Weights of a small transformer language model.
Size: 10 layers, width 896, 28 heads of 32 (4 for keys and values), MLP 2368 SwiGLU, vocabulary 8192, 96.7M parameters.
Each number is 128 + 32 x the weight over its row's rms, rounded and kept within 0 to 255. Layers, rows and columns count from 0. Numbers have three digits each. The size before them is the row's rms in percent of the matrix's.

# layer 6 MLP down (transposed), 2368x896, rms 0.017, rows 1101-1172, columns 128-191
095:163149174171102127137167134100111156092127158106182070095150156093171156096146105103155107133151155149140164145166132108173109121100122124174136114140095124120102103105146111199115106116111095
099:072120100153104195062066088210113143151161158122087086135091114101112108090099124091131106105153142126161134126147144149084129149137076118156088118108140124111106156124159133168135108113048152
105:089111118158096135180129142105110127148035124205144136159083091144078158115120134117192083130107168157085152155134160112151151178127169173159073172117119149100098129113153124178161143077188120
100:203143108189126068148087207114133093126143095101182107082153106105107170137078108127097202150091091172133127154169082126135143165064163090103185150135136127118116085147157119163109198107157135
099:071067176143111137155127108123087123128088152183148175130137153148144179126151176071131109141165141146166146071069088085132151065160174163171115183119120199131104158102106089066099128148126119
103:152158143127124105104130119106104166129183156138142159067120082125085137125091173137071030097127184185132144076104124151166076152134098136153089194138214071109166151081148124139134120161176142
101:107090143103112076096135153121105138111111126118151081161208099173106122113172086152117039142136162113134096091169110133156173173109138202147076115091088155157089147104177147141114108124169147
093:104062139141176153100101122104131138111159136162150214129148165118189121153068169142195127134119131193148169111119097134120089170135126140113166159147117094143119119149116172127112143068135175
101:154136164120122104123093128103161128104107133098077156134175123119109145146116164174126119116098123085124119117038139194089161095088180096107113108110144113148076127113117104095055088074070138
100:160107196130131169143078134138139141102132154114123150135115101202096116139114189080132136089180130129091156123113115170149095195207096146117100105162100167097179114138132157097117166161202114
101:125153074121102122139135105120117146165171127157161106083093181096167145087180109089112159119180075072082111119113145095096158102103100111129151055067133162156092098106145122096182165159139118
098:104185081077155101149072114149100155073098109139177069113116095146138110094073140122117132137144105095121125157105138112179123088178152173142147120085137062147128066151138140107091100143166115
106:103110093210122136144166089134141128162189123132071073158148119135100162126096160052180169090090119114144119153097104159147081179044169123049152113105127124108166135143116162108068104146079127
105:138148113167152109145088073099106189190143103065144192106141137125125185152127147127108192134138092134142100144136106125113073168057184137109149151128129189140120148121131130125135142066133085
098:067174100066143101133102097102093121107136126103152154130100181109130125117142144136087116146149114146073145145145114102155072103097160153119090131117143149119123156166147146177077148159093113
097:119147169126120094138140110170109145168138134080054175123116156103145113076091121118200182147141119118137136163115100153148076112155127151197142177175135113091099174130114112153104124179108084
102:144102116196184112107170141084084094138106112149193155135093111137056099143088147206129121145123105129165126125155130132158146126149172132121123126070110120123112123109113156124105172083189163
100:137112067104126138148125103096099174172116127124137191169154140129157105090137162137119180158123136050097137129084168150122146171132172089138129079146126176067170122148158171141109163142132182
103:128126146175111145160140137101163065114140108126181141149125170093088155114173135122126120168126165121108113069111171126138130064099142156115112050118089030108171119073107116130149160087114142
098:131120117156088161149099131096112164132090116113105078087108164089151103096165162131115150126094174111099151134132113107123112115166141137121058097135062072104149107112168126078144105162149144
105:105109062128138105130100089148072091124162152172176100071131111126159177061091131121103081129133133145165108093164124108108079134202124114196179165182151154136133131141130126132153126095161146
098:111150197110086181156132121129109078120142128130073161172158135139210163163164149162163062185131143145105135123079142167117158142153177186153134119114088161119161134182086122101143165144093116
102:163102077153122101103135100104187179150150173159083060095123173104100133164097134081157120185128146065072117103167157166121168099189108105115125149154112168147136099126058100070108150157121179
095:137187156120174131137120157125071130136109129076118150170126113091127118151118187138144128111087228146162122087191129068126149138172150117157105118120112159158151148153105099128039120131161137
100:124088093149163073084097107078150124137067120080142180127159065108132120085159108106074096131137114208134055156131133078104135149116126149159109130135158133153124127087094090087177133081141138
102:109113096132108161154096088139092147153114186140085126106199123090155156123110063112149141141163128152110160137135082083083124148118123136124149178119162141195123095149138171087151098182182156
100:171153147133112166134142112170121164093094124114090106163152096142165112133104086107129150142122122053089084118116136129172096168099168177194072177154134128107099094096101145092071097132168184
097:157168183153200120145151099101114101123195090051141112117157170124100127096154085145127059124164054139104093101175142152093157103089151194159106120088152132167131099103203153117118161097107155
090:166119136088063148148101141134129146165084164114134127123110161126121130199147129104172081106076149125184132130184094154145140154169164159130103110089093103119097097135110156144102143064157124
102:148165103154120139145106141090099175137129162111145135128145080053138152155158151125090124193157154088084101096091154122167139176097126104197147133105085117139101105176122159186141086108143171
096:150166111118142183114127133123158134132086169065115119134110125107053135129124147150145132087143056136154096170150130171115114172106151123134136126116099178140174089115151079061145136134063142
097:121126109126132119132174141120142166083148139153169134128176182117115137136107116144119060126131116119130117106113112115144172151058089099101172091133174147105130107108137134136115104132150196
102:155153107143133159111169158127150112125142076141106074136051136127143104131105143079111084135060189140130138098127066125105119078176134127085142165153110073143142104173138182173172170180109163
098:109119136115144142085142115101108113029096155203075117176061166104155156133158150061095142109132101092125079125124141155118154137082170140147107118103175172210133042148149112100086097132093190
095:116142068143148159178106123080084128142110152092146113118107127090183054182114090113091127100180142117166125086131113111128165119134183136182122135152117165216145133140113106153084133131140111
101:132123106168153122107156144097111141143106119155120141148165139130106105106141136112130121138044115172101107172079130142112079189166124154106148130109135155100172158168167093112118132153135181
102:130182080148148083158123164080154172064141102139110137090124105125166129175121131119115095109129176137102174083114137117155149126135124131130109159162162174117155112091120154155138074160161133
102:135212160068068168155123081100105107071087103162108094120125183098159127134137115179131159163149067079085141134121110146131101151168131081115183137163109146080141141045099161159089148128136172
097:137181136118177122117154188128160129121146106100119120162067076157153148143181115116104096126156123116161144104133177114087107093140125122092140158119146092179114151111063150110117187138154165
097:146132132074136133158125117153131099141103127180122095092146129097144088124128135063069138139135137087116183133089169121203092097113091124132111130149097160192134156100127165129115176140125182
099:155141124177099108109095139064139163119119181119169140103070183115077121152110112145155088070109089154121136112146136119140154124095119141056155117153090093068107111106088138120150080138119074
100:148179157086079123159090132122143151102144143120138139145111136130096125113035108120104147129135088097128132117132113182156134135135070141064137144137117088094159108115114131119082079121085122
097:121112180146129160116100140107131069115106123188144180179165110096086092161157187106114141180149053166084130120176172185084134174083071115146095111139188128084136121097186153124151129107166129
102:089084114129106254155108035179138135151074137105137072106145100139135134154159163126157100170128106050132150108169074163123177128129172177149155097137155118127182100069114150132128087178119140
104:146147111156099151144093197095197119092101111164127108095099108178104177182122111096103096081227087126077168061127145093082129113129148099114159138096150134140144145216145119143130137135098084
098:182081122125114081144100136109099057138151111148142121149111130127113104113093116115063133106156113176078177115085118100108148127119123160168124144161139160164114126153146056121130143137117093
100:136067065165135118105144105164137180085131097169107103160118151139133111146174167122140094122094092172141177091154128134171154129153083083137137103160126108118127136134074135066127207151114151
102:132101188096188131178155119185153127123145114148120159140072121112138094140106104111101106145110177125109142099121094107126112124124137154107135118122128139083117096174142189120110224168109132
098:116137170131145156142169060135122119110132134107052134122176161128188129106098117087124143128103128126132155204183156102089176114167130115116088148135212155127167127142203108158138091075129147
093:122132141111153155104111125151152065141090078167125122149139172182165183136111163158075081164108139120167134141094123139143087158131142145124153197114151163128143119082101096085129129159096111
102:120127154102107119120104149137137085041100151188150086116106127099127140089097115136190103149119157082101087075150157160138110170112071108144088086168161127123175147141141121128130113135112125
095:091127107100139112078097160129143094120101120213086095085097156146185158117136094095045108121162140177121150109090139128096121124136131096166154105118155129074114142142134079089108166141124096
102:145124133092116066163124198140168130115156126121101183193102154123083129191121138109088113108126108146118113134156098152142098140132140176143156130117148120094199089146194167152093131189161136
098:107045117117116178133135180157172086130102100057151117088116178130112114148053150099143231128102121107100079140151145106152114127155136067117136109177127093175147123117126127153147122074129087
100:126132124122098091106111151090161106128070122130115113131159120085133141155108113135076119111113109108091130087139159122110103148115159138152109115079097096088146115117166114107131160114125073
096:089143144069164111129130110126116148077115135125165140143135126114143106143113128109179150223185142120153123114146149100197171098181140096116158080086069167078112129105120136100111190111172086
097:112169162108131147098189131148151108091072168109138094131125144106086158136104115077092141142124117082154118128120096151155100149120104115137093179120107188085094146133145099095138123125099156
094:098099098110072129176119094170105140123082110151161131129108126110073152144141146181155088090084072145124108128124107185110089101198115119164105188129107107086108090069093108158104181068108123
102:134126134110156090083081116152148197146149141136157105103159075117120144120127124068104107087154125076148141080169062119099094123110100203128130117115131139140144147091156065098172183138162141
100:071127099068115203163181064113160132096113082093182165088182108172143179143136133128139159188165145112144101091141112144121108170066122145128112119125077130131101115061102122136116073136141121
101:147123117129162129093107143126154128131141132072158158172102156063177187088100144122156089165142115155122104165079151117070128114127147130171133139112077133151135114143148094116143141122075094
099:168120165138136105167108136080131157098122160144185058103144145131104127079117104105144123124078152090147106080200125114136154099092118075135143159134129153112127119106098161180211077144116151
099:163101124205131169171071138096149156134069107106137094127112100044117105085171126177204043140164128144140169106132080151125138110062166129147114127142131171094139059117147137141114092155167121
102:161123127142109086130108154119134158111090061155127160186174123127078120131106156151175117124125161144215207136161146163150114098089119148193112098100148116050103113182044134103135162064112152
109:073148088120141142154146098129151069147147151104123111124133084122137143116050137123099155173130146145085123164169071112197131143170128100090103130159077057161164062150100151154142060136179159
104:147134137101113175126116148130062133144110107082151138141160097157061069123117141108090073162182132113077120123110129128109169162092120089147118076097132144108090106145127188096151123160148177
101:145058133142104165169097097134119108127181127182145101144172154187106138111156102187111129165144144120086088165130041165134135119188102108124099054061115123133130124196118091104149084122118138
093:129115156171146144137115092116130167136117187094140148111159105174095079128122082139133169101141121117073111147176099144154082122099151135109100128140095113143154091128096119143150122164126109
102:081159112165086092115204157126131105083036079098147103127159093161090097095156108143128152142117133116140140155142091133134089099114116165124064086205192092122112131112153094160186131123131148
101:165187106154118110119111110145141068109148097143111106165079147149174179112075131122130072184103156088173134103153112118127164150137142192213119087142132176155199155192151181092183109096113125
101:115120136120173119160151122100149106083129107104157108151144072136120165118096093084169079100195165107082156064121161148127147144117158112084133104097131142169129104113135114143127140120173133
091:168122121107073144165173172155169132139087145108141122190106152179142103145160096138089108132112151141171140105112076100152167138144138087124139148170138151111172149101113166094130139145149113
# layer 6 MLP gate, 2368x896, rms 0.0217, rows 1102-1172, columns 128-191
096:150122095156142118152126112140120178127155143183095133090159108134164121107027080090057125185126067132163110115167146125108052097156102135047110117046134128078160111148150138110119110131116136
104:126108119110148129128078136140163092137144165141133136146121102135044117145142077157144146148206106170175132187142120111161104138098133091062174067089174141169142130180111146204134123082113139
100:128097135074108163142143184167127104111136164135122147150135122188144124123162140115102153101142027142133147131095139133171120155180080100100164133099170128157119131120143146127141077154201153
102:079142086164137135147099108169157115082120185167139139125112122185118100110114080143049094082099150161210126149133136150200145131128115112148100142165108125107105120155152144131123118108149109
104:157110088193130085113177119111122127064133190101082176076117150155135126175105130024157123117080134137178137130180164156131155051163138111140099178154125115129136146145087074083104138134161081
101:166128064116037103145158175113135084105132164153213114129110115156132115133202164167129151118065150127156137146144117059106149160111101139167107150163097070145099126128127119093065167158076114
101:095152113149112121159143125126158089116087125151126122157107144133128156071181174128140146134097168098145123123079125157133133126122146098078140100043060162159184082098136111096157063107135135
105:153159115117062187127090094152115162070147158134126155120134133167098162102110154197116073140166082134138141129125112143160155148114138113094087196102132149083159100096150116120132146141151070
099:140096096103161073141168102141082068146075157146115132146170107131135160140116079117109155069120071162098104112135087074165133153128157154094138096122131142096134151159121126153119131133108094
100:097073101108107172140116135132094103124085130140166048087173119138133106088142138121123101131065093132101090121104200092096144107131086131113113113115143160103096201124153167147100178114175115
099:176118136137149071151081119100133144134132149130129082134139167143148099165102134149090145118149150152121188160156114152140149155108115179135151084117152158116104152107092137115112162079143091
107:060071126076114150044140062115151092098140153150117172163172066132051158098173136137141118108127142064133124185066160078139152107117061134128100032119143142129083082073103108146142148096124118
105:155096107094115199117140114174150101112092044109167075212118149135113108091093163097105151096103123116125175129157192149135086198151182125163141165175133058162126155113080154090162140104118091
096:152136137131141108091162108099172135113119088134152104104102127170110077158178168098131122166111095145085169094080173126140177111149134106117064142014104135098079174099165101171124117119195222
102:080156189141128135091141084195101138149174143119100174167167132153132069125156128103155066213164079139139138062103092168203084145130126141124073152121168198076107133122118141138200126135111114
099:127164081139139153127158194129130073150157120198103137111155168193139140146152084116067107106151081161130132149146117102117127119095095117076126102124140134053109090138153106174150154131168131
095:129136141147197124069134187121110115143103049166133145118088147142178104120162145106135143112156191149070146179097079124089129144124148177185158131108097123137154175065108189134113118124115153
103:104175187199138081076134122143157158111147095108112138122153091124121183155149122101112126133107141095101162141090180154138155176144096194158127134086200124177126155101093112160096146130138130
104:084176102112119091160101148104166178084159141164153096187140143151041167103100075198141117100172112132120166116138110156099128139116106132061132110067085114096095100128136120163168095135115160
101:179179130109184148125101164127139112145173117146112123144158108139104162121173097218118154138066177113148163177114084135112147099147055101054041079086109109145158153115143173145128088152080154
099:102088104101152098092181069104088106148124060138117108131147038176179098108162155035116073137089169108140104142157160112128156107124122119134191150085130091162155124178126186113103181118168171
100:152170091115153149128099149103128161148090114158138113152145105141151120147073122087195113193092126173154150139187113167135156212110218073061133196140176147132124095108138099107236117057118103
095:165151076117120121116114113200180189106140137117084095167127094151100050126087146076114158174166037151120128131138145113127120096096166113089148139100163126085125145184162063199134135115149154
107:169144129081122083151136122077153129144133089081112114100174120128101101142097106111089147107163187108109138152114114064158148115159045144111107060163173154137086129164134116115113138180168081
101:126119052118177118152090140153106138136177110124094113126118120115136086111109097226149129090084142138124145074100138102125068128074117050081172092175165064139150090142098122148104129118114164
098:148064153142164106072071152185121129112200088160129078140156143143142168079142072190124102144059149156127190134173135138085146140104157159152196100079117124063094092147129076135137126140126137
101:136093100136225172102119117137117126101143127100083134140178124156092181073095146062137154125210130135126080140139161157088150123149135144090131085066132153133189127146149092105160085114130164
091:110129165115179183055059140130137094125134167178103146158131143095137214076121149114073162140158124147112094129100154115154122117122136124130131133154156115170181168120151111167187108118137167
107:096161121156137102091138146045124122130148081077125076165184202093151138122139188105136106088100165094163136104078150173165130156096103118154126110120144169128119090151123126082133155146150200
099:093142179117165171083101118167152072140116105165172136117174119105171150137159133143141119118125115110150088093186135144099094163075171068077072120083109146057134169102180085153148093137150174
097:119137140100108141099144109094112108104143103060141122103158077069168144065116117124118171101087125129108166142161097160109108037110120152166108100168080135092082147179102092140090134096115072
102:114127100141147097063099117174119158126146118130160119094073073119150093151125111147148144134168086187119168167132166110131129134051187125138087139092137095114109097184169148125121115189190110
101:095117120194205176117127095164121109131116116109157105142142121242108177151132160193164082071123112151122167155085169211126107186132115103097086078101146118173136192163144129117148162134089134
093:120135133144175135119117142158174108087156162155090070176150117116144099079173128116128069164107153093150083078083116102169148152175072107157130120176132111160120157139106109093113139118125123
100:137114120140193153102142105111121107071140108126086111197142070119155086126132134133146135106191097163135142096137113134142123148172166114113222161142114016158116180115114096098165133075152128
099:049109122133139103103112091135087135082106162132124112108164096129058136174157153154215100099073162120118093106103077112094145102105108141149109160138120081099079084142111133138126183115119112
098:115154090067137129113204126172111151116148170159127092107111005153127095200101147139104130133188145139102176177100132148121076159127123110066158104117114087196137107139126159188110041171136155
096:124156075149135094124189155114096121076135122153114120122134135130102123092138133106128092154142080212133149128123117132120142107146182151097098210146138108146134164144141134059140143108122096
096:172100129106169153128132123179147145042181091146162121114131152139113140137149097116145076155105166185148136069110092129116144116108097095177119144093141073152075142082133130164112142079094132
103:086115114088120064136072187156124065142124100112104051146132105106035133174153066112157114096121122138110115093131081090154165161144059075162133130128161154158157140099080115169177135115111085
099:123126198105176146122136107114165176159111112100123091088117099184121146078136121126132151138107153174178111106199104125138087159116098064189075139124147086130152148145202153099149112144131111
101:088103154158162105095096127157121160163122133122166118115069105092169165112174129110125136093133211145091135116122177100153188120147109148137138108088098086115115138187079132128096140080101136
101:131124118125136135167092108165101159138102121109182139126128157117141125209173121141146104156139103122119120166104111170130199105111122131164150074127156091129141108110139122209161169139154175
106:110047108201109109136069106158170117131091144123153126187184117161133095099175074080123200111072121160091139112106118101106123108108117174070107115148150151107179131171149109165118131112158113
098:082094132181114199134138115152137150154093224136118113128157136167143096161102088188148103141202123127110190194190079114142145136138134148141173135134116133099110168122089121114084128139153150
095:117133120116126156128076114123131128131150140120120141173121106117124108090133089144131131000179152151112139198125140047155155138148113150037081212138137126119128131089135143113106078075152109
100:148183073135173082104130127170140181130082091102102108131115148175112136153183092102092092111141126157137138134158158184141119122121135091151158185173064120139134152112122104138134173084133083
095:149109165159127107153129171126117134125104110133087125154129156107100107111126190183121122070131173136133136104086138172077094128129099099131090140087142128166169191153189158121114119126118162
092:127097135151140093125113120151132112161122135101085080134137115151096117202114149121033159122151147155170136135138103148104125122098078105178116185163088095149160153114201122133073179153090139
101:087143167197116095179118137097120197087135146132061121147099140131111150107073119171165133137105099127114116089198142066074159153084122095133115168182158175050174132062160097132124124124103146
093:121064139167099100153135063107052086076132079116134149123141154141122137066171147095186128125160134127231121137078182128181154099155147115125109101164153094138136104220177087099056149116135114
098:139121100141177133066094126070144139089145086132142107093125088157128152148086096183154116144158156117172154143106186077122148064060132105077183165123086136162135123102160127225104124075150133
100:112155080135069161139111125138149110121133121132061112141150089170153153157108129098109153110106124080130118048158158120173131161118208164149129147177102068065157076103124066145127165091140080
107:138148157143174122148135149085154178132110111090114082209119154172160087094187187102114141105173130182138169119129185155136139123103102110091090142055151051071148135118119173145141120078140102
097:051113087158138118111146131129124133063125116079084129199078148181156139164124121079157143111217125131118147120059111115140055148129170141121086151099113131099155175147115170124198172132089084
096:116110144171094124090153155173103084138140141121115142135156083079185165145126125136135037197094141170108149080147109114049192146130045107144046082117100140166139115089169104104168139149101130
092:132161129169092085128173118098117076043107130177109055177128137138076117123099130115092148146180103135129166117153085134109147136178139135091123179130216168114177138098130122097119144085140088
100:093160154131118116100097093206067100121094162170066138135153157185100152122151123075123098150088137110183175121123138135104099151091102097111129104188107128128130201091142157124082158118096174
101:120102194076110166111144197114147092137136117153092166149134120142141109155115146151217110120148153093195120135143110165072105078129195122146085158127142159142124106129193112119090107136128118
098:155155122101110105116119077139182141076101114093159099142136122086104127178148116179143112074165164132121128048164177135074147168107071088130109132145133102212090071146132139132069175129117124
097:151186113145150067153097157114099117094111209146107139134125144088141041160131142093104120122060130147144079160138099158161135135140109097126089179111146064131129111073106146122130082140129164
100:111150124120099128164142161140129122155157162124150121152146068141116110110197199156101148121125118162091171143062153127155148092128143104132182125081106116182091146064138098153107137111145166
099:123134106143104152131124119185156114132130106131109125159156106162116139094143100128142084132137088130135098108125093083082148157155151125123120098194126093138076102153110154182087121124146128
112:137116060106096123111142155126168120111144146126144122153168145106145145197111131089143136126088098132169126155154127148144111078063105123160078154153170109117157141113157070180180166106161118
106:121123129162128119093051141167107116147148100172164091127091118230156181145156143148065181114128077045098118136157115135118121121110136119086079159121112077066192098126116048125120180102055128
096:122173125132123170141110112159149121113062091093084132048146160154160118122124088105129181136146114143047118100145158122187151067105163139080089092172130092124123179125136194164158166121171093
092:172106148109120125060156133105137151088134105146132133136172156155101177120195082089158096117127128165108146139088107100122136061083126090190151170118167149129118165179119182083156097144140158
103:081125094117146124113095119122147143128074098114140123091140126073141148139139092134161105102082079156143149141109189187113108167112134123084187155123134100150094100110128131204171097129160089
102:089105117124095163043151157164171140080126125118148140130124122126108111125195115137207097128101158112133130130128147110115171135152095166123192044081163115166126088162144134084126116158161182
099:111144166136118182135189130155141135142094150154123117074148139117100114137118125133127141093156092137183140170119183126140129146124080090198136107124206108154102118172162151114132150178107125
107:116115160151126138128164193150142152123118139151086145129136126156155101128185141155065122106138135135204103116131064101162181143180116171132118109162099149078145155096110112102095146123156076
# layer 6 MLP up, 2368x896, rms 0.0209, rows 1102-1172, columns 128-191
096:155142101131128099136129138136180087191197106095067108099155103130100084164061162103081137124137148118057132114122096185156161102152102143097170143162184159106128146069122062121099129150149160
103:152122215135158082086165134130094102087061141185133169103097137148094071118100108137158080080115217110148201115106135100123154096163119150121121117150100113113194132117070095146084144114154132
098:119140171177071125137163128118116102113166201103071130090119128130082183082085112107099131055141140168138123131132116133188107052083069157113108105132120123142116114054116137117145130162137114
097:062111130091101133110206078116125122131112142099142143143139166128106083139152092143135120107087073136102122145130115113143175134121124135126149142144110101112086125120142176154122170132139107
101:114107138134098146157079184069083126139106124109132156205125128088147149129109113128205111147095171097115130139137114148126181066133126129175104101145181090141080132115107149164114093126155108
101:081089122102076090113134179152129089110173106126172184142119124181145145152177177095131101127178182147074101182169086121150118197188157143115126232102109109119150173083093088130093084124069063
102:092164149122108192133172165116123126110182128136161136157146160165144124129180162142112144085159174084143178146100100121122159193156113075161144119082077141163168194126091117116149073149120114
101:108135087144137089101081148100099097174119138111007131100149111085159050140165149118110122124105150131177119157133093176017140141135104088089116145112114114153133142138150124094175126134026173
101:118135151081147124130074166058149127127120170088146107155117170114122089114100132120078123083139123090112141109098154174142074126169124094088083129201170060171185129106116161072111175103145068
101:127161126100077142110111147165112099152153209122096134100078100179188106124107123161176120091152117135151149103103131125134129140112163049201131129156069168107092099145148094105105152075101118
096:149123115173148089192115177118089144128096141166148165108140135115139100182080125076149076109133098196115117124123135103123131141079152136119084163127113136122103107099149186166155140156094120
105:111105129186074108118125149120158149168101183133083138125152134095108147119172119146158137168091105112186126163152163110163200106104061054141141112113124179159119102149138129100186108134127123
106:104102101131161052117157111074167054200134167187116139108083150102049188172114134140078131129197145132127084173119067151172088172128198190173127210186135148133113127132141122090091106129100116
097:111134089096171144105096160141122125128155089145113128048157112155112124123144124128132125090110098144089093170103130096134106173111082125110093104082125161131070122085073171126129146144123173
100:093113129138151156082091119142122127138145091131102180165148092107147151125131169111187146098092130125155130112147140194155165156123087083135108097081118117122103110112127106168115106104106115
102:145174115178078166097118160147132131134157092138142102145129060108117110153132156149088073170169130130147109153146120151193224071115106134160141141131125085072120122134106098109098152101146155
099:129092147152132169138160086071093118132137118073138147131141145108062155138112139140189094115143150165106117099156115130097140134159141125154071099140159206133133165104109105167186089111113049
103:147160175097123108120122106125114090147138109131127154089131115182127115112137134139145150135156170131095114120143140113120133136107127085114120120154086140115022090090218192078113179105124157
098:087114107114095149102136160135150168127146153153149079109118130106100193087045104124129105104109160151101147110124182122153101121128148125113128085113069102162114086153132145140064088107120110
104:128147140145114096128108167127137083106132162125070177030180105116112109100082107106129163178132092161126119130177151116138115133165119125163164150138134148122120111171120123139129116126093152
100:051076148118107120104155167106153060190095168132042129131107095133173100185102127101093160116119130129137130200164081061143111105095163134079085178134109127160181157142093132068126060081133139
100:148132119172087068192163078127121150123142087131065113150163108070122073162085143084150105085097106095134164177153142110167134096076116121129159168154149161130095161090166160104105126120145111
095:107164158107134129176113111138129171121155133168092120191142080153132092096111109109106142200138187206144104092120091143115133168171175136106137145121089159088139118109163131141098127106164153
101:171082112142188121089132147136195094152121142120087141156105178182142096081083149183096109113155142108138138121195140084132076185130180155117201140130125120102135114108127165082128096135103114
101:136116120213140134102133129131130153129157093149083167120107083103138088141128099113143152091161124143088110113114103133158210171079119065133155125141177120135107093126099151195086131093100179
099:083058109138104198113122100163121179182116146161132066156162121112090130178093103138105144108150139153167106128127090190134150111135170129103100106144127118107153128125128105154126104093086137
100:081134149108068122137034141142151124145120189142123058130135183136100168187120135124133187174173125129188147119113120094162183124099129135102157137139141086160109107107135113127092194084123122
098:145158171134193136110147147107158135111116048130153170078101119129098135088111081130128167091171104124122144148086132087167083120074122191115135166113163091096152193118086122111181160164102111
105:148056131091028163135106149125122143151101124144132135151075166181100162096122108187192165163104091170205150176164126067110130080112090106103145049127118101134097059156137110202188154125098128
108:071126088147065118142112135121157145059170149136127091157108110100076124141111152126130111146150100150093125160108161129134140133119124160188114116121128099154122125132127143079142136154042095
098:107081126109100147143119132152159171110190099116176121144156160090121164059096111139187130074149114138159139137117096121147142064145145148201144117121131151159180132152101133120116102084116100
100:109161103142156125137168081128131183146107145127073128125097105121128183122096158105092134164100181120103133111142131188098118099141085134089139141113079089108103131156087108059132121156136142
098:083105130084140133162087180123102120133124127107079107158155132096130081116130153183101118132104158058124133034137147120165141191133145160090127132128122107113160144092086153130115141140167134
093:120113155099184134110147116120144104107154114119064106164100097154128107169170107119067147136116175156127123085123129115124191085180093128195121131194109198136111127114152168078096145156150139
102:107202089130117077163136140116120101103089115120142131076073127148183124131161110088116131125141150146102137115132123107104088126103091136116095151093166143117164165181153104164135078179094070
099:133182128155133186148114120172119107137175144112108083125120113100133114105134098163199132181137160124126174146105151075145165221063165112110187090134121116152132115171124151117158171037118140
104:189134117117094159141120153167155146099068143138114151183146110141133176111121145127143163092127125114121154151107122165116144173058128069173115159131167147051188145152095175125147125121048124
096:120137171118105144114145097153097182121125160133171122107171109179102052092104112095115101224142137213110119167141093111177166153150209099124131175147084120118124147133173128101089136092121102
096:173074153071141118126108115132103147147099101118131143114074076142136110122148107121106111090142138106093147150131192087183102083105164117155097160194143086172156153085112194162108177157154121
100:187141061180138112141124071072154124075128154114164129080090103123161159184100084136097134113132105114075159188115158118074164149085093168170161138126120153090075089132158115072201059160143170
101:190093143094124117161118094109149147092135118138031148144112107136160132112084078164156089110187116188088166093158122121111157106104135142081093152110105100130141144094183162174171149098154134
095:121128156126214082073199114175090127115115091112200103165151161146140160110094097118152084142110179100171160119147153099138174061126128145144091165151084110109131130096098096050065118138129095
099:091096138129102148164147072085141159136042134127107159146143157147136117150134122158147158119122090131139143202122152131177134090087146112116085117097202115087152164083166146141140162095179139
105:113184167119169088079104178157104095096128133171077128128092051134110133148100119112143161081140119074121156110082150098136098114103134114118157128098121128104134173165147154150163032084153112
097:186143116177185131106113158126104149156099185095159156115121084139162133119126142118107110124107147129194120187115124147078134134198106109115103100174130168144123113147095126110141084123083153
098:104134158120162140126110096088159137137165132141087161113143101130079056082101110145096164118116153140108087080122129144163145140065122072099142136121091133166069119160153134145153141115158134
098:132147102198176123145114131118124070122150152116127150130054134162058189124114160165114127139192171149153124106111076170105144126087104090103039055115112129168103097130130112152123131153134149
095:066154095154108088168086199117078139080128167157152160164196126172111158140104111102111145155112149148046112055115153171126116153137122164161180135132152152145101128122158105130132167088076136
095:112142176143091106147140079102101081123139087162117120163093133126122128156134103120175123150111089144130168109180141172081110179120180183074145149159099149042079140148114143105172148131132144
100:105156135131086116156135101131133120067098120120100090083173155073136147169126185122094092106048075159128126138103145098147126125123125143126078139131129127129061103159071138124126112112113168
094:129159110133164130146089159113124086096102148161068101141113179174165139136127141091150103086091099121116155185138125137118119182111167109139129189082157109132140093148143099120132124177091045
100:147126074100196118127158119134191148141153100134139186103115149113134116091084157021171097149090151114112154125103115110104177138166174157083131070169142157152067177098112201117167089095119153
099:078104114152160134107086153121091187194075128112150097135100158115052168082164104127090170154137153122051124169131157150096108104101143146087117087158121164164205097057157082110159089142122152
103:118097121130140093129095169108163230097122151129153108169135158136127118175117131151099121143131137105087128150121152099155048188114130120144130151098138125130142143127140107140141156113084120
098:086102139144106141085092107140139142101118143074082105144116154156160132094106140167136141122093104103104125243123165137118159170120163118047072072097072168084201118215102164104143118167098114
097:136150148168152098169160080151141128085159093092088138077173109049127116157124113088141158132171151100143075121086183150136087217123113150193138135141142138122085157113114154185125197058155122
091:106078100146054112123193077142109121118147139183089110156144159126089081183160177141133150190141130121096138208112177095074162106137195155116118081138081161171161139110101105115093165118146144
101:136153079160211133172126096149135081134160188107101137117107150119120113090133123084186133101105114146083088086116123114123134135113179083120109144102114129156137066120174111067166105120067081
101:097138158152121138162122090168108110115169176151066147152180115192114125151157127099190128129156102145147184155150166138088139102116133115153116059180164105086122084126166158136186199114114146
099:160090139110156160112123144147149102151176172143122145124122164120098126145095145158149133170156133101152098139136157162151127169120141108195101142137099086118080160116061110148106097114132102
096:111156112118122187142073073125134152129119124135163154114145149129080096101137142096211124162111137143131117102105102213134126114093046109216160122125055156107141147144156072147091175150130148
098:158196117121192166168122158148187151111117102107102137147116153102168115119068145099096109146156108191117112207192144132099162161173131191136095163176155119127093184146154161121123094169182134
105:145149066129117171176111194157129154120128097136145112175162100120187145162111124145117124160075100143131100075092122161146140189124081165166111187132028112087175150136087136100136165197103125
110:080143148133161110181112089151125079146143082132111100141085125156117122090151147099129134104177109120151164113086132058107114180122138124109101186140133146141103099143125125103181097177206137
105:165133109094118134112112114097089060175142129096195143115148185159121115148147125128133136091149108108084163112139095156124155190065243037141102138172128139081136034090133110114131114063126102
099:091148079066148161118102096125100162158155118148168141146133061145094136184145206092180063111101203082113076098109129116121144138046203163135143111159116113174162101165189127190125191109075107
093:105101120195121117158168107072138168196068113118065128129129106037147093187052144116117143201105120155081142171141172108138169147107147141128112154179106108082042113139148222150082140144103170
103:145133171079117109129105144126136172114157160103138129115078132167135156099146129119121132110191128109128130174144181099078183160091146110173126099111178140153128052141139185092132139123138166
098:129118139154190156110156149134128135078085154100064220109146118097100185152072118146134127109152157141130124165046048144178186121175149135047127077139112157145174156115120103101144168099150144
100:136124154148129129110189152135136155154144151053130183150141091124081194084105150106113078120194139161145168140114146089126149118134153169159087157151148125149092096097134146072158197134177087
102:094148098122149124054106090144084080098143107151179108118175146178087154109131143123209142091110121130112167096123172159111136147130077109150135104107152092202127111125143125124139168142143168